config.yaml
n_layer: 11
d_model: 224
n_head: 7
n_kv_head: 7
head_dim: 32
d_mlp: 1152
vocab_size: 512
activation: "gelu"
norm: "layernorm"
norm_place: "post"
norm_eps: 1e-05
positions: "learned"
qk_norm: false
attn_scale: 0.177
bias: "all"
tie_embeddings: false
parallel_block: false
init: "normal"
init_std_qkv: 0.0267
init_std_o: 0.00568
init_std_up: 0.0267
init_std_down: 0.00251
init_mimetic: 0.7
optimizer: "soap_variant"
lr: 0.0014
beta1: 0.95
beta2: 0.95
weight_decay: 0.0
lr_head: 0.00906
grad_clip: 1.0
warmup_steps: 200
schedule: "wsd"
decay_fraction: 0.561
decay_shape: "linear"
final_lr_fraction: 0.0
batch_tokens: 131072
seq_len: 1024
doc_mask: true
train_tokens: 419300000
steps: 3200
dataset: "wikipedia_en"
Each number is 500 + 40 x the weight over its row's rms, rounded and kept within 0 to 999. Layers, rows and columns count from 0. Numbers have three digits each. The size before them is the row's rms in percent of the matrix's.

# layer 2 attention query, 224x224, rms 0.0665, rows 193-223, columns 112-223
101:477501466419483594516426436518510513505512505556472528464544515557503534551566496503526507460545447486532459475502514519497527460433475570479566584434443466554533476417498438486481499446522502593524568461520620446479538497530460517527454501524429469503471584506478475534481474560434534501464564510476503552542480528565465477518524506470
095:499547439451452578512478409501452511470476557471508480454520513538550553519528526482563474458471436493469492512455525511462585504512427525482529510485395515471490466424545425551559455450526524561515545443525531518513532443552459527520524535607428524480512568478513483518494500528440541538422533444512482549497517560496412497551542522489
093:518612516491566530485560460454525480530478581527485526477533504541497499480576487521537451525518514580475476502452474557508447510476466590446470499462487538482456500486538426548495480532501555454497562538507565518520478492554538500495445504551525515451472465513507526468468549513469506468467451432506510517468473527486539509538528559572
113:530541466461498517458499411477476491500511538484489530426500521557488510539524501492551475469459527536536513490463548522514481498480455574497559527495366508477467492472591444527512473471546505511494574494487580509529542522531523439551479531606438563461452546462451520526523504541442549544466518431522519526508457485515464476516528498467
098:467510490461425512574453494548463499492526429582444512498508479513515528562515516489525526472514477444452492508527516473462506474453548534552532515484482472512516541444484486499461508461559454545510552439451543542442576542509435501467477474523504515534456573563476471495506498541499606526428535554508498559575461465516450474469489461493
110:508549426416422576505434456526530473517463466534529451464477522527513573452555574526544517451535467472504503549501550518509503473441490497491555504468493529495515466459506450500450477414516449576526585505509577508532511502531496434543532500585460503525498532522505453529527469531509516577485494499546504552518517477549426489459521451413
100:490547498435466572569439460459524470519492507527490488449541495507557549548577515451509481465513466507514467518449534521531536494478452540449553480510442522441501432442495419484476517485483493535509559453513547499519512500581493454516536512550499500490491601531517479510493481591466486543478540447493486523515516544501440523555501499506
080:492590542469528473472532463461470460523523529477487467542479452505513441491496505505469412501504511599472485486477474503541478509545474537455453452475540546537438518538509403548486481562492559447468506525530513515597518453523548505483505463497566458486444449434531545469444555476461480420441471470496486501489451531414542523525522532517
105:521479543493535453567512557512427570522501417506451509520509454504461496519464507521494489530523445451499474468576476455466530513465600480533470518484527487528472583548504564487480501553608493547490498502476485485411462491402448523545507489431503494564512536485524524547469497457478541443493447622490523521531503465501533490403445476526
102:475500524513466493511502555542462457516520452492520503543550543454501456502463467488421542478450497457495489461481491477507540524596539479541416455527560464439539577518511503479521514587482502438434441426533349508522480559513456526438494476418586454496482399536526471473521523488520431471503486561503474487521483487391574514514445468563
108:478485518526523460482534564557510459450465480466530506522453449442468485457436489508433486568505523540476518542536468517519483487566491455536437420504573450518494498527442581479543493554465512448493407450481402500551411451497527551501528486446603521513526408481516445471508487471534401477542507538512474467429563476465535462498504519471
104:543455537566536467431520529534525477508516482461480518515454554432455507496472424505445496497443477535388533527466495524545524441536557460502476484516550510464524545502500511475517511518427525375483440461497440512506435489476478535393450509433580470469503436483552531383454517416508456480498500532489484485440524431416499564531515506568
108:523557514469547528451510420445513508507523499462431448416497526542455505461523524493523496451486519443441538523505508546461500463421481485455543515529489542544476487519564497515510498446566516559541559538474556445530517491443483451532461499554424503535483541482453549517485441503457529507475477446534566531517464483516422511481483455489
084:496521538567567491492584458477480474523549550475487485505501474527445569437559428458545475454500495515469573513471475499562471544512509457513500488498507524483468453558510517510502541472527509477486520469515559550479527504533558471539521502506473646470504565498518479527499541517498542571478438435535475509511486487451521525447505562520
094:496538446500392486629439474562504456492481446590564520503535488464528511518516489457519491490543445523529459551512511504440518461494552505526485441457511494402546411434470502431460498529526434497523509450465451546429531554519453511456515518454522495521504545520469433561519475575532500556519495586459495479526496484554509534504583501467
091:545537509528498418518543492521528491420455557502563524495491500487470486458416511478446479512530548534486502548394530516556476588559491509526481407505463524502505519542482485489466484530480527446471502437421420541606444487567585506518521537475487546450504527459535510456513525533483408482569478494534478463450479478482553470548479455532
105:511533502442572575536537415391524507553523523479478481463547497543543511537596475490543443480514446494533470437515528443490527468496518506469525543532426511481498465467524438503524511462528485540480566514492617510489481459492476458547476551555463544474508536538525510493473483567500531519419508464538522574501437491505444505493539527496
118:546518502457519550488486407462505509553521539450471500430507579554548524509583505469554496449452520537479493521503522529487498526448469524472564536521400522501494510513530390533513509458491514519496575503524593460539545514480497443531495539583411527462454518488476559520492510547449584470477501400539539509518447529515480494531496456540
115:501599457439535553537467455518501470477521536475466484415514551547541512530565522463555485463518478507487475502470485524492516496446460587498556530512437512483497411484533450512496478437512528545460551468520576522552546512513495432552541533567434528482439554455449507542499482579509545507478470457519517518506454522539422481510571484485
091:503557490469474501523437522501540520564460485580506484485563527470545510539559513481567484499541458552530410503496513481484505430477471550491527475439425491435509520402469483485443462474525489468494534480475549533497481503577484528459499517556501548464431563509498495529487500585452487506467481467455484512465487515502444513568556498485
087:547506489469495566559436546516466519551554474519435543565504508516544496554557495495503508523482476534426503503482465454463520498450617497513416496503612495566479516491488493484494494478486504555509553538498464523442554487520428497415508460471586401526497440581498484563461466512482551419421513544503587523492424545503491569490499507487
101:450459537513564520438591505404499502537483506487464401500506470532500508419523460511567505549516450460502530482509495455527448493511517442470496602515553530588495491541475479511543500426526522546504563530501606452472483438486524549515478480522497512480501524519555524539454497456532555482480519512492486533552500497524493518450471545492
109:528525472464488547554470448477505477557525499509441474448524516548568527489606522466585527425503471482484489492476529494472519513408487499458593525498422522498514458467510434517499532488542506594516568492528588475503550519513470477547488528593423520470493569492477526533503484521474561481471513454484554524531447505502459521489506492480
098:557511524537566457459620519438536473485464513406520494519442495503483472439495461516520443547438519559474543539462487547502478538517534469502483480580543507552444509588574510514549494475457553421513482533515472491527402513419539437554527513476521489504487403424491554454564549452496443459489443475534489465433511484430508521531481447529
093:532463539508541450454607471457496479475476567400500505548429481528477493500481462543469454523471515546478537488483459520532499569597486503492485485516505502543444527554563501545534547509430538446521474553525463511568464473463568477487498511459519484499518440392532532417537550447492442481469447465504457470486530510403553485518427527516
110:520440539547518441476595552485505538453457503462521481572442426480471487512445470570479467553488497533515486517490451467511449524542563492512399493460548524541482528528513552519516491563474526439505434510503464512500443452534545559482506482408555510486542425480546515441508566459501402534487493532508467496481490493475569510500473562489
098:453526489410488570558402458551488554514528491562476531423566510508537495517546507454482490499506476510560432488477526464458513475429477531547511500521431490475554494479490428484463484507565476546470570434441529505455548550539461435476444500558492502529447585517485490525475486555497560497504493488489545534517478512538457503479528437494
098:526391516478454443518524550527424547480461473530493494520497498515493501524473490516534525495486514499518474513537486511487506535470516413518492519460536480572553489554460564453534487504571456563532473496487456504444477466437493555501493491438517527536549481572516512524509519450486520539528492570451502481577513481470545512464437455499
095:503511436474426516579419456457496527510535502507496541508540556510513541529555486459545511408451541525448511460480511540457523503480513519477561504476468472470486476402468432485421509512498475538499609513516537485504562521524453455490459535606446498467469585516487498545537484557460553524486481457512567563597476511551498564544481458520
083:507471473492474465506452504448477510524518483472468490553450528550468508544485507524478474446444533496369522510593459562504476481520551446558432479587542522539486538568542522518532520534500568515520533534503468418465509461404445462541501508522528501510503448489460527510454481477449565443443470533465516521523547505514512490481402466580
111:475487513515550475444470540542522486430472547479601528537453490470515495527482482525490509537513526558515552533491468542514513553551451496509470449488481491443481484498527552488521451595386513413526452530501439495511459490518623486455524466492557481477516420482509492445532514505510446496512493441492502438431561544510556464530546529498
# layer 2 attention key, 224x224, rms 0.0548, rows 193-223, columns 112-223
099:474512482483511553469536447498505538517487474499455485491473461569476430511479436462463468509521511518482503556534526504536596500457485494521524529474533472537521496500553474608592488466488508532470541538517542434561539391478459490500471539541538460536476449514513379476505537519517501528471474500503537492485469466516509431484446523540
114:517586486503507612486463468533540512460555503456460509480480512473511497526529609460599489542460472443465515517477580454413513464484566502597484513539426511532543513449480451561491466419573499539504498433503498490555498487466447470470553464572495486488479537542423488476472499551455506469457454502501490534506469592573476475497533452436
090:545502528480426515517492497502577534561497462474546550495465526522507601566581476473512507488512530451521454502565522535506493540446451484506545471480526523486534526435543555531411436480513504487493528504466486572463596543450528494568488450581472520497525549517477543514580533471476474419449494532439581443540534592542532465548514480553
086:529501516437488556519483515537504556567506485512516499506453450515485512520493449524525473542494482503436467485602516504508470516386449505522502434511464479534521584440511512521519478479498499534539480487513488500468484475570438447470459436519500513531468523521501521568489543516544515548447520555489510553480486518503472499473596477482
082:488493502564540507529573479501499472463516466463481490537491438476567447500421489541463563448538520607508461534455449529514498474537515522469485535509439511540510489568404452540578464585482495476458537512464493544499495551578493501464483534514522507502493424552463516459514526462490445551555520489511507504506504467462482569486464531564
100:515473526499457429533430461479518534477446474520466495479456516523513562530606440532505496493519546516475485470443432460561474446455516469527466456546579482506574544449443521449511441530477438500523456520497540457415469478538558474487500532499461474482551451552465473496484454494443539451568540522488495531505566481515537493502496517514
119:608564514487461521470476484444554540489462482496545485488397528514496546499531493458555435514495558439493486560502603508452498447516617510551519470532489545505449501485492463552515530462496490528499515493456474567445516536418538475555580509500474497514532486561526478500542505507458462459548453501518543531507504599510522401520490481472
086:511535511473474469513455538509518452535502464485478496518418471479492561549521458506561459538469499450534455506485493465455494456489459447536575458518558559502493498399488517525455476457488436521517485498522532559473593449489535498544525419586496479508502581539556543539508547472507516415414444510466530479516501540479521451558629484546
109:445430518538564496536538549496463489495508523471450561544558486443510468491428525449462566417515529516560462483490462474540515567515481552433503488442511469461465482592499483494487456532501503406470537509504492519532541485490524532522573486458495496472512493461438525492500455485426473500541538455518533489516473399491493556446469521540
111:530485470521509485502518539526499444493526529488534518630469545487470514437420551518499541534462479518569476554535462506487535480602529517496472570529454549469443480489474519451514472527435470447474440489483507568494560533480573498509548510437531516487480455484494469559541517443494454483519498527492549471547515486504498496516469508482
113:468457485485472444487440516486520492490428441550533521515565529483470553534510485545478477599486476442465541495477434559555527418540490465502528460518540514522563549481458572431467458477494494493582453398496497469468439477493538500541522490524490501491507569541541547506511502550499499437526498512507460484459483555446544503510548524443
103:517483465477503548470436456500552504546556482533517494526450531439497503539393582503570570537531484533534471552535534500468447482578572502449468535522444562571491469535444530565554497501505513475481449419522429559529475436504570501431473451506473507502473528516520492488476539495490444498529495549426477470461492470534506519532480482483
125:457482500529504479547444554520461518502572451467486505488579477473485513544536563567536518520516481441540420449515461445457480508471436446456559459541529557452536539469519481479529534497543510540473496503523505507507516439522534537481439412518454439511522497533505541513514442526466507619549499542473425525505467434555463508497532573631
103:505483501581571575526461467544518578497540496527488518515514499481549502565589481505520544444592499514497531491526489465442527513459553562537421555493519496464492536522473461432476536543524544492558471491466482474492523532482511501485511457543532495514504525455454522522468523550535542439459524484498531521524510522511531521500473415498
096:530456496534507490464529515482584475452517505496561563560471566519518458504521468519411491439467513557534485562510480565471529455498546483501465455482503453567508419534500462449492494517474472447486552568442468526486451581546528494508485605484495520551498463503530506483540498505527423509551489587515558449468600472429554548515487504420
100:526475465502469488473493498514541591539464507536551528472439509549517559505467433530551440508470531421442470497553552570513549500493507485537564440471515551542453530430458465553464539474477502518502446491459485528473525529552544425489474498497452531517527492504589492530481536490530505500505426549540527455562536524475552507522590494505
119:554533553445568507569495469475513511490496527483461524472519529415490502501520531452574516418513525485540520516501501484465464509513558475564438536536521481468522469470441479553533456433531500557475532492486465549429567482385483456512506487465513530500523496498510555546463496527463574490454481400495593540555487492542470479445491425501
089:554549513484507528529533470552469527529494491505455464496510522528543503508509550491541457544525487524473511537537593432524489543441505507534485424467496524459486563461536419525503592493467462569504441460527491533466571501504501489503496433498447474499453527539434503559487549490471549532441588527486521507540462519521438453540540476601
128:597472457527491481545441511495508564442503476551532501469529508486519521568549513478499425424479472412456455536497484485503494483466529528541514440507544510548416515461493488453575470403498488510532495542553501526464430492529518419495492584502455458537436581559513506521536538548567552498505479578486482524415487512474509486562560517500
108:562517497551477499482530416479543523455496501516531553471452549502548516456506471472506454441470564494461509548512582541493492464513527447570505430511396470548494514507407511525457463442518487518478521514448511523444510549449535447490541525520445513499484539556541472529563515492490426471495473481519570446504543560502533455482473439434
105:471439509559500430527470534485460451431551475475479558548537437467470445495476515450381526456435561585550604509453411451519490515540528499514516566545517548477496443491517537471501494564439502457411548495496490554454453526497530546513492509438543518498540477476578493559556440459493543479501545513495547518527517513445532494504548505482
128:389571538539571505527508528467509487469469524491474490490533516497483480494485546519506558431496511514544520497456435464453489561488499502454399568475533475436554504480506502500522466519485550536496508456498509448577569464472534512461497409503542465462510467437513533522419502503504523469453546433510508478563519468571461543479448508516
113:487524505546518534600554498571480507525460485440497510510501497488529457480519495423515490404568475514505450500468473479478526499441470474549493504490471472435523479461502433514581597496573491558461564596581486497546517492531472498483473511549546505530499438493446531487507482513444538474478581497501485488504506456480446528467504509526
083:517504505483473473500484520506501527565450490485495528495498500478479516511521498536572421568418494491570528516486538444440487500497485522485555381470563592522493580451564543488513475469516506517508453444573512512465440542479499524549516504457464477478502514520593500502508519461531558510444508478495519563524446525461476502486551540610
077:523515478459426469525469507515481479557435464478437522525475481519435559539541533505555469544489470433462519449523506483490489484494476501532566498495535574473488520440563534556470516455449540618530461456575462531493542461445467463505482464502478504481555573521547506480525501515541568462398442481481513525549452572546494444468557446561
090:421415473490449450494501484458507516500502506488495520490503492490506567532521540478516505473451510505501558466499426526440440509504498489487517523493540553483617521451511541501443442517456495506505419379586499557469439438501546518566560444466464592458549530447603556539481556471466484472465444448488540511548451513464527491466500502487
088:563437514495540467550508446548536472470510511499500476523499441524514513473479483501493503427510507510520373585473482469525502528543495539508470501514454519529405464563470490488517472530538511431503485547441516523453478491554524478548488546402545498517485488514420474498556470487543433490582555554488507406423538468496455544521430513476
108:457471521534507517483573496516456475525498546509463461461467472544542522431414511436508488454505491523564476525507554514479524528504504466443492536418445485484488469575459456534526501520473522495503488463521522491571492466491444473495552431488570527482509420536413495444433484557525483533512508501532489473516500423488465489478449543532
102:432552527525523504536541491450477533495572519472539464524425430519510518472442543464506458476543459555468535523513540511531506451438533485505460563477439476501435439499479448579521545526535523535455483599468478515487472527518483533510448605509491545540484456478491419531471491504533457563505437522551525521574566503538500503474491484517
106:494523526441483475454484505533531424548491552446480416518551458559523531463487556560461563573566528563528466521570504492551500522468488536433482453519510528470451465591555446544421530596448476430532526428519526464488544496508494567518503455475482496427496453527485507478507477481480460581502540506481480542507504509554466502487543549529
139:539493497458479499440503465498519510487478436542560526475499513577502559533532514508511494529488462456453562514478532528525511461485529520500554476572498492531501543556562556473475488488528521497576574499498523432465465498523477487524454554515463516503475593531519494473562481506532556461506440532447426536481480616478532470500520526450
# layer 2 attention value, 224x224, rms 0.0587, rows 192-223, columns 112-223
117:497483548505561547486506558507447610548507452455537452431558465537518466470489457530468520516515524515564511454535466497494532463498515534477543546443479419477566418477588523535602522522432473462496529553532512482498510434481487505452397523557538543450514513474459531473510513532502498538476464483485485484464492525541438430507510478510
100:549509528505507453425508487485498505484475450463445484530481491551561527452486542503564498421508507542521480499508492540479524522508451506468548534461464521517465429552518577540484488440416541542501542408478471507458485537505458500477525473414572526505521498532538508511502517436470478481475495492508553393534540520514547528416478496494
108:523456477523482484476458489465482412494490474548491581586442478448514523593596550515489544424502511490492477535478510468512492489513521584499498479490507464462460595461416478451525478482405443518495483463510554476455447515513456524484500504420550446574509482550528567442500499513494541426540576480464481540476514523472494498450502565532
096:490592459460540568536463509534476555512482507522444513458494534531488435523429560458536484559451546516549540530521522504516471451538444497485523483510573573465557456489514512525546602455440463524531489497439488502481458488557539508440515494494487363494462525453469490467485495506470454479448514514535549507482485514545444561543435433483
101:530519449547501417499474531484570575470497472477511533578460557510465564543538467497447496490508492454442538513493516525499496537477487446511529504522437542460472472470526468532432410457499539549538449544527500485513509532486493523497532506505482495506454463490446445548465525550557498616483466557523595477496428471484564611421530518466
105:517414466461515592516580499546490489513560377487494545454459457438541490505543488554545514575512521503510541574531458498405488446455538526503432557522480538511510449527446516505534453532543449545493447464506566498493554490521468525547521479450523493516506490487469501495511528489477545522567501478477561528529495504520464468506542515474
099:489485445515433482460550457414483504510588473498505491465573556521458564451446528447448606468474552474488491508466479543497571565446532518470526483560567521609366414442531536549486472460431556541477479444526485472457496494469513532497445520377511535518477532487503535540435531504499561533476497532518517489463510516475527509561445521515
100:502504428532533440518490500522469453469471406412543447486461508559498532472484499475510550479395473566539554497491459480493498463551542536525457548487502550513542460595527570446516530549556499453456483370505512500547544540509525495536515488502505450436526538485571516487514466441504465503466465503501488507497542518506457526521441488420
097:557459483512489513569485438480445487511505485456538499570447524517517497559525502477462509399469424524501521502499511532457553549519527435437495494434450503524585469467515496502496505437475502485471467466525495465534462561451478478483570518467532486456449533476564514504515482493497460465463482507501445512458469496491497555493473511505
099:505478472460528494463508471569536491470489467462434572484494490489455499471454482487526429542556545531480458501475487522516435491464534446502529464527545458498518527477550533580492539450515490453509551564498453473440445592540483464474421611547583468542459562484484470435546493448493511467469556534518566515490542531493503466499485570573
112:483491457543569547538526526558509487453528599514494466410469430477468543422481529444542505533480501533546540521526496544413481436483438484452443564492533516547490512445474549548471419485490588503560484505533529537482507527515504515532495375444431491490458539475491473559503519466533516546545583498549508479507542535504530544562505479461
102:486519513481463484500514503529464450546550507546488497470507474523473517527464519582491498448538523463521501465474420564530511475498544498434545519483524440454473511452603432552550537475443467502493432468490471474487500434527533476485522499445426487506484458438505528506524575529524459475562526565495470599545426527489534500463525456540
107:463494544489541467556544544495430517549430452536538520512487458540537452518550498545568479529453527431546505453483502470482501525455381515547499504546493485454472463546499551495518514517534491529470490539548500526510457527494537483451496503524393442534469501510500452461546441442565532498526402441520461460459527465524493494445533493517
102:567512539516574431450434464481554492461447539490524517441575506542478478573519471560452489482524449530479448501508583524469450519461553447501580531397507479467493570461484415497465545502438555464561545506496507541555571530507528455481498496479574520540481418544451490508550516535492483541517585496509507484520484487532530454515528515561
112:453468559522487443541519544411529516511532504500533508570539502501483532444579487538535480503498462518456496477441502439548510495476491504475432511531462526456556570500499528469540488522540435548498497456444528530588488438442449569468462548555475470486487499525486425559475504530560448524454454493466556504495460483515513447513537521490
108:572490543518518493547492466530474485512558502541479483549536464498502553550532512468560450563453502501477498531473502512524513520426414534529479432480484536466485499560442469492512433481531576449515508555552530523462461487533511533450487548519408414530480549472501510506560479463580507484498507497569514489497458449447516535469514487536
115:517506508521541506537539464552388527567466546407484482503464478468489532559541461432504490515472542488521558544546461501451491478554530513516447571502535478483483488534466519529571531551505450484454461534475544473455563441478509491433553378499451481519570537506574550496542527469521578538551551474438488511521562557519500468483509439458
106:452513422552504421516481504498542461512522507570553507515535484444556522496520539472493498437483520481535509544511502524512513563532490469435408562470523501502468505455457484545500511521523420497512474474508526510539570540478480552509499517460543512518543436502558495483515502522542539540480502502480485475545497441487529536413547506497
102:454414536478456458499574486546548469425508423570512572482550534523455513493479484612493525490493438500521467508487469520451527491531523412462378512457503539445499485453497483463363468499527496491486548501505515516461484523453433494513471549499495568518482504548419486526479491485393485510484463523418546438502468511390538488496552489521
105:507479490557563520558566465491546445524528481430470483500477569528481486523483499452476563523459458530415489541487498542487511468583495448561456559588490459479500504534545490474505496449507521548501553552509470505442552588526495498496477424493471487495521478537441440521472405487458521536431500528471546480500450525524587547478479447469
095:377496433526474473564520526446447477543514498521450560503555467458502587483507475552447465513492577440466521507506511493480502518579484507467520488495481497426479500460538610526487542475474431491506482597460564419500566552496517518519552482504480527554529494530533500468503525516480546477493452506502491420506518507550498452497523510466
095:499531492504483456520503466535476457516504449415446443552433516489507474528534491469448494492448492469548508499491486465573477444524492524504434499578519546442472499501462540452508571558491439440408585540509492562460479472508509463454450496543459458578433461534515558432542497494461531414448534473489449490502504513511520460516534570510
094:502496535482465434471566517499518478503530402519493522495507537530504492451461469453574496461454483464455572449508517530482519530521523542491571492518444514524522474549430528513442443501578506513521444516498532498446465523504477460587553486438512579404500510456552465477503486527494516527460521560457501517412553511511481572446565492449
108:479406566466441488535542516450513489550519521546573522536500543522538508463498536565523500495519471520480475448517470543472431493499513456517472473379579463477458530521517442478467459438545594460541584459534489526508463463452523499457467514400472446523531424471517550544508448524464486497489426539522433479510463541506468514489510532529
102:518529448512520521522501435494538540493497534445436458465491492494498502553468499454543527502486486537506468433540494496541507487500470526478512522513508558501507455527528491512526489528506518458452461486522466481452530486551491474476473487629462499441535543479561506537521521475539539507452471488488561525447547509524470500514517549462
110:489575491471471521474523458560515484474531426454482513473500538503575455513498410523484503519539505489476537449515497541458482581515502539452530467538505454508532451524498471567463576506509452516446522542505561509441519516523501470531523549496536612506527446563520488481495546466545597496473494496506454454548511493529502503528510476446
106:517453566512489494495562484520451500522409464521561470505504533541510577461490450480503559471421477469461523549491508452426521532542514502550436498484509440530489478516473511467481488421488535475451474506510535546468434521488529468471542508447504549487548507458536473549511448461472569511541441463546391499520529467485525543471553548478
083:503509421540501481551509480487504470434509459494541586502537542492473455513540476516515520553489501527481406506511480503475571464505482537566449519493540485516557451532524500504584551520522515552503543578593484466517517546526540500505516493474546496513479523457504414546454475426473481453510559503470529471581487463548535520577535407488
103:484497510513475547481439576521445548476516484473481503525477470426536504543572467550461533493510513488553488525512518446430526494452534532560521447457468487571465502495450432510537490446456479468486563507472545454446514455572402575472500481497563434526486445571480530483485535470458457550577493509509510542566500566486519475530456485452
107:488474501489463573499461565537485423453533580481454566514471550488515522563498560443506511443444546443429482524563529491470509541529581531543537515511478507516497557516478486557454460542516481471473432500502443485475485528492484538458556453477492532492509438521490532499537517541531492487464582512479476553409571533534524523480546508467
094:524563467501543481435553396504478526517577559475477443528483490535486499448446448470532467524489514520512544474517512472485485450571521541409477484529548521493523436520520515515535526488476451392493488496485478510452528485516529483576464463490541543530516521495591592484498591562522568478499520502492453509584481516481481498519474471460
102:483535512468470490500575439524555463502556613526484469478502575558533502485494548431456524521511528563495560451531475488461492507616535486405500509496536556505459527478492516554497504465503568469585467528550549498483478554422457483477567415469441468563516489458491462548468558497555524486458536522513508521428492490496496546505441539515
# layer 2 attention output (transposed), 224x224, rms 0.0533, rows 192-222, columns 112-223
107:442485515487530519464527471444462508536490561541505530463489467567543484506549505431559479545469496533474542501487560599502476585551478513505528526531502494524433476510471536472538532548419518561501474554463466480525487484458520568469497478486452462604509462500481465519447537526486417429476547500539420526530533531489428534407532422595
098:437470497471506495602540527531504533516489515487558484486567435540597542464542477482477460541578458515425540521476587469483485449506520457531486521526515413592459487512499471443445488499470515522499525513537468559536489464578525516528475532463456524454532489562553515502496453451476518547550487497506451481504491523480433420474550468552
099:523491495496478509587494466547494503448448434511538454502515475496424473526404531477485517474535471457571475463482602324522507554513523513540498508489417507483506475496535454560541447508556538477519459520455547554512510522515441492484526482465555592476519553454520520526507472493509525519472491542430490550528486521525540463460539534531
109:529521545474485508475481566513521522462488527467448459492376489517484500420515506543513488495491496520455536567492584535380508431476469491462500425533526448522503485534469459467448537520499543437539482548543496481563575521535533495520456546477514598437519471458443480479545522518483497449582524483557521503444456522463507543477538514516
095:499449461489461438548477508530537442470465533619500490456454545510512474469500526508490470511435590532462449465486437500423516421442514523524469503496522479538535487524537528459494530381569428483489542556505496574514515479455434424511461514479443454406514508537521527517531525523548510489559508545514476439483546420515483524499568492502
107:503514442484430490487557470498539483486522557489548547565520475472515500516494534511526565486445516443387455524452467469598514609552516522558488460438500485480545499539541495479576485515500508504451482522508475438473471454527499472508419533519471520538439492469496583483598487564464506519539453469563477465508529441484483476468508491477
097:499478487477504549465502466535514531520491624543551440513493533489491536490538407413489582506505407529437533504504505563529571545443455565461455476551514491473494511410557532501470489489508544460557488496489497563396507479530468493501531491524495493519513560475448532512548473482490472404541532509537567527420497484487510499475504568540
099:544509579472510482489524489447475556522513409470415460464499543488542517492529541522471535546475529562493477394487502558527547489514466413531505517556462544542491474516517479552488554428449540587546496497527520499496482453537470526498467493542445488524498440440482476519471417463450525499522496470477505484536505439561461501487515470543
100:530526550434503461574479524515528459552529544509490549463540508486512512517493533472503453523574525476491505495458507515475495447489474570543510511538494516457423448583444439444424515504553455506545479498561516520521494506534523466511580478551480464435557569495514506491472477462544563518550484503495497451501541440543537519485497450502
095:553435434525574444512512463454511508447533578511472510486473541572506470407545513532488447471481555518536422474541544460454514444576506494507535520470492535484508492536551495558483485501445503526610522450463483524496542531507481502444480457522469492509529546512501505510655473452397457497432448496526520429518567524455597508541517469528
107:540534461469495526519485485554407509538592598475473538535507531521523535515511423430553442519419503531458497502397475494550490543472484508526444529551503534536516521527456473474540528445487474497520493385433491426467512463569516464452431545458520535529507451380521497494496505558436554498474487458551499488498521588521526590545504483480
096:546489561511468503469543570503521470571463480493432497499485479501437508531473492474519594525452443475507499490465500517497463479531503547413495500500487544512399442479577486427523564502555470466514506615579546491520519495536461489500503463495444517473452583516533503470501468549481463498468475499469476467420495478490499444486483454501
108:340519465471531505497535539530529507511601449532524491510506435527511558462514472440489548526615526528582475443483553490565502431529540569470479544430476514524528550479521520536595432543438560536576515430453439505491470500482494484472543529530534513509505528500513493551422451473447514527515451585507451529514533481539521444489499442527
094:530473486424449493583548504503446519534428492496500549518543477515480539547461486516489456437429606481554523544528482575486449526492511490524448501532462463565531480523465480516500464489505432442476519485470515510459434452532488503481517491535535461447527533551528498442457456526501522461456458624497492382491451503526482523567515482528
116:521565460531410530427524519514487448519489484533485453504462478492525507564467554484490457560501482510502525405548484506452437524529463494503510576449500496533478492530421540530498460504459488528506499531455570516423530543496448504489527460528529405529525510503477584526535496498490570478495562514420485576524453481538456528507445514514
110:435522433493518516492565532535519511522500491392556534510501479473488574475498444514436550555496504495569437548545517504447433549455507526606496497466516564588497570528452568505539538518483468461523527428495479452490447467517501499457507486515512525508575479488507459484508500501463464457511495508494520458525521501542497468480510571487
098:436469469412461487566534505481491460495488541523521451452581438477491455509526501484583443446509569486460523473520519486478553613531519482462522485560497468502568577499498532531488546486438545492538466500511485469525480429465567473561451460461488530482523447424479508478484422488460472457535575496565471514527475517542469510455469583549
099:459516498440553497584488532486409409511518428456454520516495493509499498558486528511497472510575486468475566544556541482492581485515465565500476493528459493442557544473546569428498522483530487478442483487526480530546530465477528521467454493501541540484524512430452477463557400538495470536570510528548552451534477484468482527383517510483
095:501515417532518541534514507466544533473494431514446511548486488546515445570463509542495450473529501523466514551496411486520443425544486545514531515487499469455504569488459488469457463457514441519531471482504529530505523549513501552440510517542475492508484519440538492443550483548557500576490456505485458555475558485478450508579507477494
097:435487492473432497506521443558492506510456558493450566475469525465509491502502532518532541501515532511488496548439453532480446442508448544537554458459577545580500478539564518554481509498546497579492500456559501521467465459538511502482505573464421501520488479454453499536534527482573450538511540483532477445529530497519476548509458573589
084:565501513501525522575436493560484522443489434529500467466505481571604470552467506513567524512433477512496510517483517431524510511490514492497475509442505499525580530431452444533530514466507486532531459429516534609528496466425396433567425485521528477485460502472521571489530516478607483509492570538525409525498496496419456501513524469497
100:535461512479533510516518483524512587572453513588545493433462475500538495516469534503514507594447510532592544561480523432519482488558474465486501485510506505437491496558534511514499510540476528503514497471490548507535482545477555544485505472479475527479546494453496474514483486461542507509488535529455537533518461508509510424541526511447
094:442486503547455509516516480518491523487502506412462491539525523463463500533547526531567496430542489465446480502559405495546514442510435448530504482533478453466564515489511529473496500532537476513483553493429495533545508566467510468493524519536461485465453522603470562461531509464492516494559391499470470500471565511492521491438460435452
102:524456492450563469463502484532540504513488555505477529539490477559483545498502474482463525485501552556461551511443502550491397513442485559529525473487460500564517470512495460394542560522511487504500537540522565502477506530524460511402505537515489517449545566507498493444431570519484542519471559557544493592492466475471523488499458449543
094:461522491543507486377501487541443515542573486433498529467446431574496528481513488536503516575549481476460527389475495467486553503523493488521515502553510471488554433488450532508540460461497477493533485522488494502500491460478550563557506579486460491549545471504520455504586477429503506545556515510487477454501509487544469435415564530519
093:489435512467546434469487464428515477503506459482546485506430526509539430468520511504546472453523499472511469588581460504556509439526558474502506504519544483487508468504533454414503454509534448530545525433531433586472513454531464425526552540463489473577456548494474511571445496496520489484496419537472569454474534510522476442473509486514
114:416494505425495479514516465530537522430484514508531477511587487538552418510515504475486543476545543541468604525616471520532505577477498534521506440516494501539520480455481486494500528493549463507438530440468513515480420437397530519528490503495484487489592513477537501476444483430497478511509466512522501524497474486528567532435518489515
098:505497474458494529519480540493507438470496524458527495486495494497519492435500491497418548491483525464544567517564459533581533586488470512573471498495515461481508481500519473458534407473513460515504492427548509555469523543520483555547480500480516540542479539484504476488475474547455485598570505501465508459471505416504527472425503561525
093:537478473491512437487582434455509448424447449529535477500517510507482415535462470569523520418479501465432489500512537520605453473507507495534521545505494543487548542562497464381516486498514465479392519542517491479428530464416496542548459497482483473479473500446540502551493503577484516458494601441531441487484496557500501542492554557528
117:553501493552494430492522491484488487492519450445551558505433574501409487515509496527533511421481464483515430487573472438459476533442494504524501474537484422458524508479456522535536450499519542484484492498474467489524473445496542449571479552492516540461485572526436495483598478540500576540529454526471497473499528500498569507475473498531
089:472541495526542445432525508499437561504415559417465485461519467490508535510549536519584545485495521509367534542554516491526493531493506472544527474494434477458526510475464459511530499450511509553495483462473510493467497460556517477456468523507477479511522478544480435513498424477464440445516517537548578475473545582487463482525546519520